Each number is 128 + 32 x the weight over its row's rms, rounded and kept within 0 to 255. Layers, rows and columns count from 0. Numbers have three digits each. The size before them is the row's rms in percent of the matrix's.

# v: layer 10 attention value, 576x576, rms 0.0842, rows 469-500, columns 288-383
# o: layer 10 attention output (transposed), 576x576, rms 0.076, rows 469-500, columns 288-383
v469 098:137113131112140118183138138180154122105206148131084142157125161140088127099138170160148140120149180119135114144161152098100128106123104117144144131059177147105183132158104097135169172129074109153107127154155127135146116154107137171117143095140104097116191186133107115141076159094122169082
o469 094:129184144164166085118128139158129076195130138123157153063167138110107163114129101155105165118121161174073099142146085150108097122107105107181130113153117109129154238152148163167171183152122085170139105068151195146151151108097167081129175142166167177173113126163120134102122129113154161138
v470 093:068125122091138150135141157106128136130144180130102160059155091100097142167079089113109159108212143099119164113104125096118131118173098045105127118162133126103171078087113210138091164168183101231112139151202091078166142149159116138115070133094178109134129090110174142111100145123154201123
o470 094:115202103184134120115158139130085140151101128162112143078125119080170126121121091133102086181117114172106102158131203151078136145121158151180065198154136109159120111113144134132130122127129155138105083146138129158146096169104144142119203162085187130099160064124136131171177161123135139137
v471 099:183126106150134095110111122157123102171149117188116126102117129135191116160146158124080049111116138144129105161132115096116112091147125131167187101141126112136146166139146099098128106072162103102116078109187157129155066149111146078124083119168144098170117161164082161143200158149130144177
o471 094:142139162112096146102068178186108106141152145150140118133172139178173128179127195118114140125130126128110112121149150094138118118133147141181114108085245141126161131135109130156172147142117124101153166121103116139129150183145131124142127072171103092176182144098138157160100107143157168144
v472 108:092088120091099135146107150079122138153118160139095116149132078134154175076200101157064144079122075150138129132166106110089167126153152138099065147110140136154132147120169104100122125118147117044155099183154159103118142079148202123150140170107138159154100122155155142131128142130108110146
o472 093:128119129086122135164132096210124110151169151170148093144184134146086039115173105080095093156062188130108108143133106214132135134127154170150159158164130145138130135121114151157163173137162126145090099120138103119156148169119114143097128172126126138120093143180168085116167159080165109144
v473 100:123161154132130130145114084143101117133152122141107172158174180137110089066121180099113048097125105054201138127141159216133178101120119150126149150053156137147122104106152107149112112112180123114064176069144152139075109174122136163108160089104214127110140121116198118121111093120176138113
o473 096:136137143093143102145121179164190105162142167158131139146082160111117043133151158060110144129114132078120143108132154121095130116109157120101130097120136021130087156163131139090129132152117181096164103133103173128131169187089105141158188131142175124147121083173110100147143153158182097085
v474 091:122098094133164134176129200159132116150172116136122095129109082094133127058090075141140141167110118161124147118083171092138134099172091110149161109072147057129115163139106070118137143122186144156105100112181137119131099123113087133141114041182125122089120162167138122159130134193113162074
o474 092:132141108151126100142162077101113111148167101124075165080134142133094118129086149131134086087132078187137124163121176128167106093129097141113124118136182137170108113102148118164109112126154147064178123151143126147128152103125155069169135103107120141119140062147198100123156116063194145110
v475 108:146136181177189078116159085117119181134070145112133139079158157114118080106158142057132144122131189123122092124136098166138125149111117134176130166146099130171148105096101146164173122058119133141136170059137136141141147142132115078146144162121077122108120085148185095125204163096155115098
o475 097:098116114118178166123152177131100129168120199120127134139150127091100081115129143099121159098167130098105061095181167151157158117168168150133110111131122197081193106133119126071142175150143137112150136110123168208112133132110105125082110153146148132152115146088094155134128094141163062151
v476 093:152176090174150081143125070076170121122146107160123109178179101156171125144098138144129152111148150143150117144156187149109077155127129138043158167159099117099138158133131087124149190117131111201144150126114092130176117128105083094098168170190139089156145181121139129149109171128126096111
o476 093:163146195172116169119090108143071114138115089074127134077147073142131068122087133105164124111079141130137117164152169111179073139128130093189071078106177208081075164100142114090149096117069159120138125129119172095178169125147095173115094092108121083121102111162138186170082126136133156104
v477 107:139156128153101147078157131163059157144126129110151142022156076145092173125125062111123148109097093154115111117117122142102109155176106115185139167135108128132097164134099107138095115140131130092106102202092142128154120152109119108110119186114121141182104106063100099052206150162098096236
o477 095:122089106081114114171121130173133134136095132100059140133166099159116154106133143150160171153113107116152093144155094148172157117071086137147120078066135107102125100183130113089164159141110130108112124208062130109176159152104081108142120120095112113155124159071143138158081116162114105138
v478 096:121176097140101056100179092155126086127109194118159098138078122110119101121116093115160101151160131132154102113162126179108131136083149144179176107135147089160108151125143119127169138148156125080061148163096140112145043069112121089175078167109151165172138184093111089139170116185111104157
o478 093:086184101114087091115144116173191087111089119063142121131150153128125104112154109146133139157127123128203127170139192111168112192155113140123110125129134130162106126152161130143114081175090098080146088171138070156104123178143106077173114138088127147127111122090108164167149116134082113161
v479 093:155125091129157120044115097109093183076151148110188129112142151145139138108100104159147150133141101113101113135115144129146138126158065152077115157119155165113089141173165168088147119061145079158162142077148142154131125133144202208152130087128107108087135165162197143105098135103134160127
o479 092:115147141146113149099111127172083186120131120116101120115139110149114117023137151119150112140129092140122076134173082172154141118179064129145120158218084166135138125114174117146179107164108119105100157146201174125090132147151152091037074202136138161136139172116139099077162061144160137117
v480 105:100112070102147127186174142117112146124096068103171119190089102108164131139115118184124068119184113177114190180110148095083121152098163072102108139158142083139073160115103166160075152140088147104112132118095112123150106123127158097054157192197126057135090096143165137108127191121054126088
o480 096:080123113149145141193124102092086142103109145055171128127167117096118164176089110076112111156140139187141116184128142166097145116112176139163140181140151167140118127124157116090077158205127122148112110088185065185142139108144143097110136108068143143108174104140150116116107184124069174120
v481 107:154100151199108156157093124130176096155142145120101104113179179101082115127099119096135074155121153115156078121140108136151153131077152126142136148152201054094132172157106149137098125119178144132128112069126118226168110135049138170173170132107137125113153129125098087119163208160179116141
o481 101:108157175121091160151121140126107073206131112119159123113103119067032114114121065120148150122187220096093108089185181101182087126107136098141153177113105105162125180146138127103122151078123134135058149151112135114151124099134162088097089105115076119105118095126069154158126163139145147130
v482 099:144222132096136122089119119143148136114167068140119126112103143146174111155141117109204105127125107167131164059184062153150062144181107146091203090106082135108103150155143118100110124150156104024132167158161084132114118108132133115167092158117074193102135166112099146128096177115191094162
o482 093:165106096167108122120054106115107144090086148148172187135129154141104186101202159109152127156101120120152072117114089143104158179104121146084170125090146059133154122130116130128145152076152078121123133155108155125193078120110060155199105145128121098115153178168102115166144151143111156106
v483 104:115104096148162117141107108081115108136161139103196102135104127203157149129106128156133130125061095151129104079149122116105168135136119171107113088181127116108111098120165107134154129137147179104199149148148077097138123110069145072107165194132027126113108163171117198110106171136116148149
o483 099:141100135156125108122114113102151142136128138091154136103133108116181147064145112095130138102118101109088020085126140106117132066134128154154097083122182146159078118141182130120133124100172206134151168107135119118149063131148246086131087139162196170097084074152141178171089144116101154077
v484 095:149186104136106108110201085124130179152110134141120113124097195140090086051155195117110120149118120088122117113090139093099112161138168127087134144116154126127194135106087142163169168108169116121108185116121168114124106143151201114058137134088137156145067099139061134130112123113208164122
o484 094:186138093105108190076186118148156152101146111138166123094166180142106109137168103056155131144151149150172129179128187091094146134186120196112152117107138111095124203082080140089131131101164177145087143116147139104124150084141127140144155080118079113195123155127118053141099089137105120129
v485 098:091196134141120113120145099096140109087135142118152100147124189095128082124080150129101124189105058117096130081123110129140121109149122147071139110124102170107142141097200137111116117072161085123112174097100101135140113122120140096160047148154178071135147146132113173144122112109136114156
o485 092:071184137155114114168153086087164130091167154193176156148126114134171106240137110139124140099119142126160132086103126095112108104168102095147138119117132083151143155102200151116177130071137214136080174116138092153134094107198070077105099139045110182141147100158108143195146103200141161119
v486 105:130137125115086113170138088115093097163145167178119088157119055149157146134155182135105180169148082118088130101087131125127149164155095115079117096130183121110113174202157114127149180134095166151140134182121120184136122103182129143135162159115054109087099109143125126157149105094080092078
o486 094:103139089137134139156143109158132125094109118076115087092138077141093128109168124132106170149096148154150091111133148128201135137117171095097123132125213170167000071131103185111176138107149184156154157138097146148140129084143166130113190139159156177091121094104175111173099144133140039138
v487 098:087042123109126091165095128194116106148158135065158166121143096089180095090058179144098092160149101098146169150128100112110120148114129153154089099049140094120139128171180166162175157130101161161100179136108145103110117141122094110128117128126186077160116106132149084168155136166109140125
o487 090:128178145123141107114094118184120078086192121147136124089127112167120142114143090117146114124040138106154115138094081093112086124090043123086158198152110163073123129085168129144163126166132179182164141105117131168110122168178096107139156176097183093130125129122153146133139120149103111110
v488 100:107144144084132154119127196140123146139142156127153161163053145095121180133152106148104145146113114158170131088151093103158176157158124124140160042097147094109140111156140181160113139078118093069144095130068192109095060077139124084064130174106104092142147184192094096132132088155136196138
o488 089:153120126110182157120099117108177067135162164136152189144130092081115103119166116111175158178177133232107170102164150186116143219144097068125138179145080086168133119157140079099063134143122101132144113092112123087140136120137132142123129098186116102155116121184212105161131129091109151143
v489 097:140199092145131184115082127134125176049198131160074116157129130111141113107099115126172099150104118161157167121157165093116094088160134125163177106133108112119135192127110086127182208104144173173169160127125156098159156157114117166117184169114118141141141088129108127048167108157113156127
o489 095:125142069172164118189112140152175125110125173071185135155134125180089145120112135164116129129124105152114116141199176100100130088061079145142128144089097100119118133096119114099128138163101167097117082104126211154112119120100129091055104216100121110152138141141119133118135139061105094106
v490 100:204162161123102131158077096118108092144203100097125076144073116203171186115113041137117147127084113111111138119091103125158203143148136104120088136186029125148083110124136138093159130147137208101160124199126127107082102114056135171146109136137180068144144103152120095095181129085072144137
o490 096:110110157147135080109101074138095162069122087111076079106176033172118144132111114116116051119156055139126137164132107112118102171149129083175088169123097121128088100076155156193140105104164177133104144154118111141131124144168152123089131115150154106109122133084106107134178178104088192150
v491 097:186141104153110090093117080159111120063111147170188060097140141140104136060100102084118081159176123134114082073141128151130151152055062181154118157140119120138113121103089125087087171110171090070139184088069129150110143149102160115069067137128096085076064169157144167083108139079186152103
o491 097:123215105171078123083124067175125103094150136129098175167115119178131125104106154138097110150102140130113152130095098079133096128119165100115168124085135117158101119136104101110166142142170104142164164115133131130096128117086181108138118154076135110169076164142068123132119119111108127121
v492 096:151169068135139095158130112132152172149120100141159168104096123156127135057122054120114134144148187192104104117178111162141121156102109143120079137175154152094137115097090103156139149160196170106121146112126119124109133101148123174151137170106115144108131107081153104126159129096114118169
o492 092:089102095117089104150136106118153123121097075103154166153145122163095080165173094121121123103117182129143147082182135102112101180111166143118077112146149126153102180083078114148101114152148154065143098129104231160095095110091129124155126156174098107107110176119113134132131179094135138193
v493 103:150169106109129164067146080167119093102119147154128139102139156159124118129096070115082131098096143115169073129093094130111115058099103123193132183124104131102150139128103171186116161108113131106098131097110136149126125159123082138123084136149153125099184135118159101162125179166184095125
o493 094:163074128070144121131075109076092155162222108174091132050112096151122146197142064158037085130110142150127111129112136078079158119133059033155109096138136078099169194080112064085107107128074097094101095135099169150123137179124144104102111106116139107148154183082067116145172061172121137124
v494 097:164114145148160130114146102133180175119100113113151131132128113123084097105069115151109114174130105159175152122144188118062124092060126175123147159167173096136137132087111166085155151143123143123108134091093124121119150175113145142091149124121092106183163190118147137151106152111177153085
o494 094:135155133151187170159094085153119121144106114136122122132101147100171078118081084113135090097163124154142140154104155079084096085133148125100093085148150125119133163110145109131140135022161121155146137135173102119095103145065124183119088098098179141089185110099154131086166127157112100079
v495 100:103091116125097148139151125106131076141106135092141138156154131159120161150107122163120203130102094108100103133051095091147108126126126139154078120169085137190097136158131197104156141140143199136120135038174145138144153116126143154165216100106158125111106095183082139143095153185169121108
o495 095:107104120131112160180134105131119068188156069142130147094118134163176141108122178127146103120116085154166171085161084134146120126118143150111081133098106107118158058137156195073146142078151153179135113101180130107137122124099118165133120118121097176179136096060147193126127169129151125108
v496 100:148126118080129123057117171164139147058064136140158118059135116153125158152118148150136116167129098129172098137140087107135113193160103081138164099137114116148156103119109156119138154151147114124097146083128122121168083175123128126154116134110122104104167131103162098110190103139178090121
o496 097:151166155177145114122152106115086118074095099113146160138135091126179078129114201118121173134175129071147099109131080143147067118169073126164131063147159117126173070119136168121089118139134086122106126072110120060158131156120121157090128122096068135107118189046112153152153135122152143164
v497 086:127093148141122029097108134073118070117105056134167149177123100127052111166148125050178137077122162175204144076100156157130134102146101141177100134154085120168100050152133107155091164099140121108117128136143132091069146087116153088192144074174085073086123114090106117108132096127180088151
o497 091:102105169137091134130110107142096060151154121135064123158128068137154099100143143086146165100130167160097117155162122158124187116143121105098131143120117133148128155122133078107117084117142164122158127192066105103132118101130152107159174145155144116118124094124199100119149094167151096113
v498 095:070185138143134146094120123147087113127088108141084083148169167104084110152110102124130106124159170116168132161091109125161061120160173117180125133131128141102159122113144153124093079154091111255079070111101127173146095088133119128090160116167120140163110134139118117187171164099113119148
o498 098:156122165116120203092111105096106117164079104145133078158209154134086118092120098176148075116144083130117081152122071162137127091157106093104052167101083127155082151146076159139119114081127119130151052112146147095138168103126144083114139151164097093127109097110128102075165091148173110082
v499 107:108130171083033131155107121133081082119106100126143119121164113116131134203116160113126147145108139158088070153088136126161132145164128155106105130153121125128089144090139095115127145131081130118134168075127074083114142189107115117174113091089121137100115106151131082122125083097090128184
o499 097:119150165194128105190127078128163119142102111084139218136169141157123163137099132194146139146101113092180091161128117107175161103112121130073135117079111143114146178111111127115155144110144118112136184146111140105144170146088155133157153140112008116078152151151152122128151119164110118136
v500 100:132166152115114098137138126112129136132132118125166141123130141117125150107117134145102114153144126085139065131121106113157129148084119103128216106148109081126128140164118172114145142092123128208231166102155137133196140131124125103166208096098176111147115197169121107134155101158083088109
o500 096:126138103174105179124099115079116161117112091110110090111155141122135141093068154119161150150135108186132155188204169112180088098134105140134174127125176076111096104228094145100131148174176184155197126203161173072093187129043100110169137116118136079154120131162105177177079079093131123186